From a checkpoint of a small transformer trained on Wikipedia.
Architecture: LayerNorm before each block, learned positions, no biases in attention or MLP, untied embeddings, normalized queries and keys.
Each number is 128 + 24 x the weight over its row's rms, rounded and kept within 0 to 255. Layers, rows and columns count from 0. The size above them is the row's rms in percent of the matrix's.

# layer 7 MLP up, 512x128, rms 0.215, rows 218-242, columns 0-127
size [116  95 108 107  99 111 106 104 102 101 100  90  99  96  95  93 108  98 104  99 103  98  96  97  90]
[[138 195 130 149  71 128 139 149 115  99 142 158 134 109 130 146 140 145 150 104 135 106  59  96 122 131 100 159  89 183 127 131 102 160 144 124 134 135 122 158 174 136 110 165 114 134 147  93  97  82 118 139 135 107 144 130 117 124  82 133 124 102 128  91 128 128  89 105 156 119 130 118 140 121 165 125 150 110 132 135 158 145 130 123 157 146 133 125 110 130  70 111 165 127 114 166 118 139 133 157 121 145 162 164 122 159 151 172 192 131 111 136 131 147 140 104 142 144 132 122 118 137 137 108 117 108 156 109]
 [ 82 139  94 121 107 104 146 155 110 145 149 162 137 158 180  93 114 117 140 101 147 133 159 148 160 123 117  94 107 137 106 149 139 141 146 183 137 136 141 105 163 171 116 159 123 156 101 153 124 145 126 140 159 164 153  91 132 105 141 101 138 188 100 175 128 153  75 160  86 120 131 137 123 130 142 103 122 125 147 107 123 153 160 102  99 154 127 107 126 141 171 145 131 119  83 151 140  95 127 127 135 131 101 154 173 151 157 123 133 164 124 101 115 144 132 106 135 141 110 156 147 138 113  97  97 122 135 114]
 [124 148 109 141  88 159 139 169  94 132 157 146 122 141 133 155 133 155 125 136 144 133  86 143 149 134  92 133 146 123 106 119 112 107 185  93 136 103 118  78  94 147 142 118  99  83 124  46 153 118 139 109 130 134 139 117 124 131 172 140 153 115 149 107 118 168  65 157 108 121 123 151 184 114 121 152 175 102 160 140 103 112 113 165 136 143 126 135 140 112  87 132 115 155 130 104 131 148 108  91 115 152 136 117 121 142 127 124 163 126 105 126 148 104 104  99 130 149 111 156 139 160 159 113 103 107 126 133]
 [110 132 111 148 133 126 150 109 124 137 140  91 121 120 142 132 138 149 160 165 137 104 131 137 133 136 114 187  88 161  92 125 103 159  98 110 147 161 114 156 133 154 148 166  92 152 165 108 125  98 115 120 149 146 105 178  74 124 144 124  95 158 129 124 131 158  63 128 101 100 133 120 110 135 175 119 114 141 143 188 115 137 150 102 122 134  88 137 148 131 123 136 101 126  94  93  94 104 134 110  73 141 101 167 122 134 133 120 114 137 166 134 105 146 120 114 117 111 111  82 117 112 151  83 110 135 132 131]
 [103 107 116 146  99 139 137 136 125 100 105 163 168 142 100 141 133 123  77 115  85 114 155 178 102 177 110 160 136 108 104 138 117  79 145  96 110 102 140 140 120 134 116 168 175 149 136 144 129 114 134 171 134 123 107 152  96 119 152  99  81 151 147 103 136 109 154  99 163 136 112 123 134 160 122 135 113 109 130 169 104 141 118 137 172  73 117 116 116 149 152 120 145 157 129  98 124  80 127 148  92 153 127 125 136 149 200 144  99 117 171 151 119 135 120 147 126 139 148 139 135 118 128 125 109 148 122 148]
 [103 134 173 132  77 156 119 118 120 159 111 125  97 104 131 113 121 108 108  96 124 136 131  75 141 137 106 114 142 148 120 129 141 118 140 117 128 139 117 124 136 113 101 105 121 109 171 124 104 133 108  90 181 119 160  77 135  72 121  92 112 151 181 127 106 133 100 110 130 158 124 112 121 205 114 116 112 150 140 118 115 130 142 139  88 127 136 130 110 124 143 147 112 147 116 138 178 121  93 153 121 135 127 173 136 129 165  91 145 163 123 101 141 153 105 123 124 173  83  97 140 134 106 178 145 140 122 104]
 [122 101 118 132  71 138 140 106 188 144 116 149 147 128 143 150 144 100 129 155 150 125 118 164 148 125 178 145 119 154 112 159 100 171 120 112 114 104 178 152 106 154 132 140 144 126 104 108  82 101 160 141 103 122 127 166 152 122 116 128 134 137 130 116 108  85  72 191 149 144  76 166 119 162 129 164 121 136 143 157 116 133 171 126 163  93 114 127 129 100 150  90 123 149 109 128 107 149 124 113 129 113 145  98 124 106 102 122 136 138 111 112 123 142  98 128 122 107 117 118 103 166 118 104 131 113 177 132]
 [139 109  77 156 135  71 118 100 150 136 125 163 136 124 116 102 142 119 134 142 116 111 138 163 156 150 148 144 156 140  91 140 114  86 130 117 109 151  79 133 124 138 155 128 103 137 150 113 129 154 127 122  94 148 144 146 113 154 139 125 137 125 119 105 166 141  78 141 123 111 155 130 121 117 101 161 104 120 135  93 123  95 162 149 110 130  84 127 167 124 119  84 158 151  90 138 180  57 119 123 118 119  80 129 169 129 159 126 126 134 135 155 142 108 125 112 119 159 113 157 167 141 132 169 134 141 182 120]
 [125 139 138 119 103 145 148 136 165 116 138 126 170 118  90 139 145  76  62 165 138 127 129 155 137 138 110 113 136 134 100 151 125 106 143 157 132 110 109 162 115 140  94 129 118 137 129 129 122 126 145 133 190 139 130 111 173 182  98  91 132 141  87  69 135 107  95 135 111 123 106 138 121 127 122 123 111 152 117 162 133 120  54  99 137 104 158 139 114 137 129 132 116 141 114 126 152 140 107  80 129 146 125 141 118 173 113 147 128 108 110 207 145 135 118 168 127 139  81 136 133 145 140 146 115 111 131 116]
 [109 115 125  98 106 138 126  99 112 145 103 162 119 123 144 159 109 130 131 155 145 127 143 135 144 170 151 125 106 127 130 149 116 117 123 144 148 128 111 166 132 162  76 164 116 113 106 113 126 145  91 121 166 101 122 115 130 133 109 138 132 194 167 171 117 123 110 121  91 106 147 133 164 116 125 108 139 131  99 155 128 127 120 122 111 180 148 115 141  88  84 111 128 150 121 131 137 148 182 167  84 155 139 135 111 119 161 169 152  94  92 110 163 116  88  77 158 113 147 106 138 183 111 114 140 126 147 148]
 [ 89 116 138  74 119 113 120 141 126 143 173 124 133 138 156 102 109 103 145 140 159 142 142 125 101 131 118 140 135 168  94 142  77 170 119 140 137 134 142 107 110 112 142 140 131 125 109 161 142 140 175 136 165 135 157 163 163 140 178 121  92 117 134 105 124  91 147 170 129 105  86 108  99 117 110 121 154 149 146 104 146 102 139  93  95 142 130 114 126  82 145 111 118 105 144 147 118 133 149 113  71  59 124 150 111 136 141 102 136 104 110 154 139 153 104 158 175 125 123 160 105 104 163 112 124 141 111 112]
 [ 90 115 115 129 118 110 103 123 107 118 154 132  70 165 159 115  89  99 130 109 132  99 116 151 110  82 113 138 109 145 107 109 149  87  95  94 120 128 112 126 129 157  81 134  80 173 148 148 135 152 165 148 154 110 123 146  75 151 133 132 137 104 147 130 137 159 113 169  94 104 128 113 138 180 143 166 130 105 162  93 113 145 135 153 110 136 155  86 127 159 126 146 108 142 126 147 148 114 100 152 105 137  95 132 151 109 140 149 103 126 118 139 163 129 111 146 148 161 120 133 159 139 122 162 150 123 188 129]
 [130 120 108 159 151 163 148 135 119 139 140 129 135 144  95 123 169 138 133 107 125 106 144 168 119 127 111 167 135  99  90 112 142 103 141 173 129 177 145 115 128 121 113 152 135 107 126 146 135 138 148 184 154 110 109 156 119  88  87  95 117 110 150 128 119 131 151  97 128  89 109 100 107 116 143 155 128  93  88 107 136 116 133 112 147 107 136 171 136  96 132 162 164 157 103 156 112 124 107 109 116 144 121 115 137  71 119 154 132 112 105  77 118 156 112 119 210 125 139 127 171 108 160 122 123  94 145 148]
 [111 155  75 169  92 107 137 148 170  45 138 129 138  87 151  99 153  79 135  96 116 111 117 142 129 110 140 125 141 124  88 119  88  94 139 154 133 142 140 130 166 121  96 147 118 154 161 102 114 152  96 137 136 152  97  95 108 148 145 127 149 104 120  98 134 169 133 140 157 137 117 136 149 116 163 127 158 119 110 126 133 136 148 131 125  69 133 103 111 178 105  89 114 157 149 127 140 135 114 112 128 114 124 112 151 137 124 156 110 140 116 137 121 134 143  94  80 149 147 101  99  88 113 135 126  96 144 140]
 [ 66 146 131 128 142 109 122 123 134 167 160 188 137  83 154 115 125 135 140 127  89 149 131 137 123  81 121 154 135 135 115 124 140 151 135 121 164 178  75 140 136 122 105 138 105 163 112 150 104  95 122 124 159 125 149 140 142 163 139 118 104 108 131 133 107 123 123 160 120 106 126  88 125 116 121 146 129 162 172 132 126 107 132 129 154 161 127 134 127  85 119 106 108 148 126 165  99 125 135 120  92 106 124 101 142 120 153 128 132 138 151 136 116 185 164 163 126  58 108  96 129 135 184  99 126 173 133 138]
 [118 127 143 139 135 142 156 155 111 134 131 144 134 122 136 165 152 106  84 133 156 109 122 131 141 105 100 106 177 120 136  84 145 101 144 103 143 158 109 151 119 137 112 176 122 137 142 133 137 112  91 133 111 113  74 130 120 161  86 118 106 108 147  98 158 150 145 120 173 119  57 125 120  94 136 143 148 126  69  89 133 104 124 122 160 117 122 139 110 106 143 165 125 104 109 133 107  65 128  74 142 120 144 155 106 163 147 131 162 142 132 159 177 142 120 114 152 100 133 168 125 123 127 120 109 128 101 143]
 [104 120 122 138  76 127 128 176 123 141 129 144 113 119 167 146 141 118  99 114 131 123 159 127 176 133 129  82 119 149 105 115 178 137 155  99 126 163 104 141 179 125 133 166  87 139 150 113 131 194 154 112 132 150 157 160 102  95 111 135 100 143 146 142 128 122 131 109 141 142  95 134  91 107 137 129 144 153 158 137 123 171 104 130 120 103 124 132 114 131 149 160 110 140  88 135 172 150  99 137 164 132 122 141  94 106 120 114  88 108 150  92 147 113 150 165 110 115 161 113 131 146 121  67 123 110 151  99]
 [140 142  80 126 146 120 151 153 128 111 151  88 117 105 144  98 116 133 100 163 158 119 112 141 109 134 144 104  93 152 115 111 113 137  38  83 133 128 118 126 155 208 121 133 131 150 126 121  95 112 144 153 131 141 130 163 131 161 121 116 126 155 110 169 122  93 117 119 167 130 150 139 121 109  92 139 115 152 104 123  89 124 131  97 107 170 155 144  93 165 114  98 156 136 118 149 142 133 102 185 111 113 141 102  98 123 144 127 125 117 145 114 149 147 166 141 100 122 118 126 106 149 162 120 112 116 118  90]
 [112 139 136 118 124 102 162 180 102 146 108 137 173 131 119 172  87  82 106 110 152 124 148 100 112 134 140 104 135 105 174 109 119 140 123 127 158 163  93 108 106 143 109 110  99 163 110 117 135 134 135 105 120 109 119 130 128 133  82 153 136 145 127 111 129  86 170 139 158  81 122 132 145 161 129 110 111 102 142 166 115  92 124 113 126 139  87 140 139 184  72 119 130 158 145 124 146 138 167 129 106 123 126 116 149 129  75 105 128 143 121 129 130  99 126 137 121 149 105  62 170 111 106 128 158  94 122 132]
 [113 105 174  95 125 113 166 130  96 133 158 132 140 146 114 153  97 149 124 110 137 131 151 138 151 135 122 142 120 143 173 127 117  89 135 135 140 123 138  79 148 162 155 166 119 132  86  99  95  82 130 120 145 107 139 115 135 110 116 132 167 139 107 105 138 141 147 155 106 131 131 127 155 163 130 123 104 136 116  91 122  83 139 117 143 117 100 116  54 110 136 113  79 141 108 133 147 125  97  68 121 176 128 124 150 123 118 136 110 106  93  90 152 132 105 159  95 116 104 120 141 112 127  80 114 150 187 140]
 [122 136 114 154 120 128 120 162 114 111 148 113 109  83 148 109  95 152 118 125  97 122 126 194 127 104 120 126 133  94  97  79 111 120 110 145 121 138 107 137 175 153 106 153 143 158 144 125 132 118 164 138  96  91 119 147 148 113 114 141 131  86  93 168 117 156  80 153 133 123 152 143 126 100 111 108 105 135 155 153 141 136 104 124 171 148 107 167 127 125 102 125 112 121 110 143 132 148 141 140 135 120 200 107 132 121 144 129 157 132  57  89 155 174 139 137 146 165 128 118 149 117 110  99  93 105 132 153]
 [132 121 155 145 146 107 147 109  55  93 120 164  82 122 126 145 114 165 110 163 172 130 133 134 144 123 126 148 104 146 112 119 146 125 108 153 115 103  94 114 163 160 111 139 129 105 131 124 136 106 157 137 113 157 166 121  90 144 116 116  93 122 177 141 134 149 149 134 121 125  81 158 141  94 186  83 130 155  77 109 116 130 115 145 140 147 111 135 145 147 143 107 146 157 118 101 145 137 124 114 118 188 136 147 121 162 138 141 163 160 107 165 171 145 146 115 123 136 124  93 114 165 112 114  97 125 140 106]
 [120  92 109 156 106 101 133 141 119 164 110 105 165 105 138 109  93 121 130 157  98 126 103 137 159 143  94 138 121 163 139 102 151  98 137  94 124 164  80 191 124  88 116 163 150 130 140  87 113 148 104 131 178 110 150 124 156 105 142 163 105  82 108 121 129 114 115 154 124 147 123 196 113 118 126 105 159 165 171 157  88 133 109 128 113 126  96 135 105 133 125 124 102 117 114 135 143 115 128 100 125 106 174 105 120 161 128  99 129 131 112 126 115 113 112 103 163 120 163 138 147 182 124 129 138 113 131 113]
 [ 90  86 111 122 137 145 148 121 133 152 127 166 139 132 134 138 147 110 158 108 160 129 122 108 126 131 128  55  91 150 110 115 111 117 140 183 144 102 166 121  85 192 139 148 138 172 138  79 145 119 145 106 140 149  97 178 112 148 124 132 120 117 100 132 128 126 126 104 108 129 153  99 138 163 122 140 111 122 104 125 120 166 116 101 177 123 138 109  99 137 116 123 127 163  98 145 168 127 109 139 146 144 140 144  76 138  95 162 147 131 152 156 121 100 127 189 131 147 152 140 116 164 113 124 110 123 100 113]
 [ 95 157 135 101 173 112 124 162 100 132 128 130 128  69 124 150  74 133 136 137 175 113 122 151  99 184 108  86 139 132 161 141 101 121 156 129 142  93 161 131  95 152 140 125 158 141 131 148 105  74 124 115 136 151 137 115 145 132 110 133 145 160 143 146 145 122  84 128 147 103 155 190 224 156  89 125 122 105 134 120 149 124 130 151 118 131 128 124 106 142 116 100 117 152 132 121 137  94 112  90 120 138 151 127 126 151  92 136 107 113 144 117 151 155 127 124 107 139 164 127 117 131 112 140 131 134 114 150]]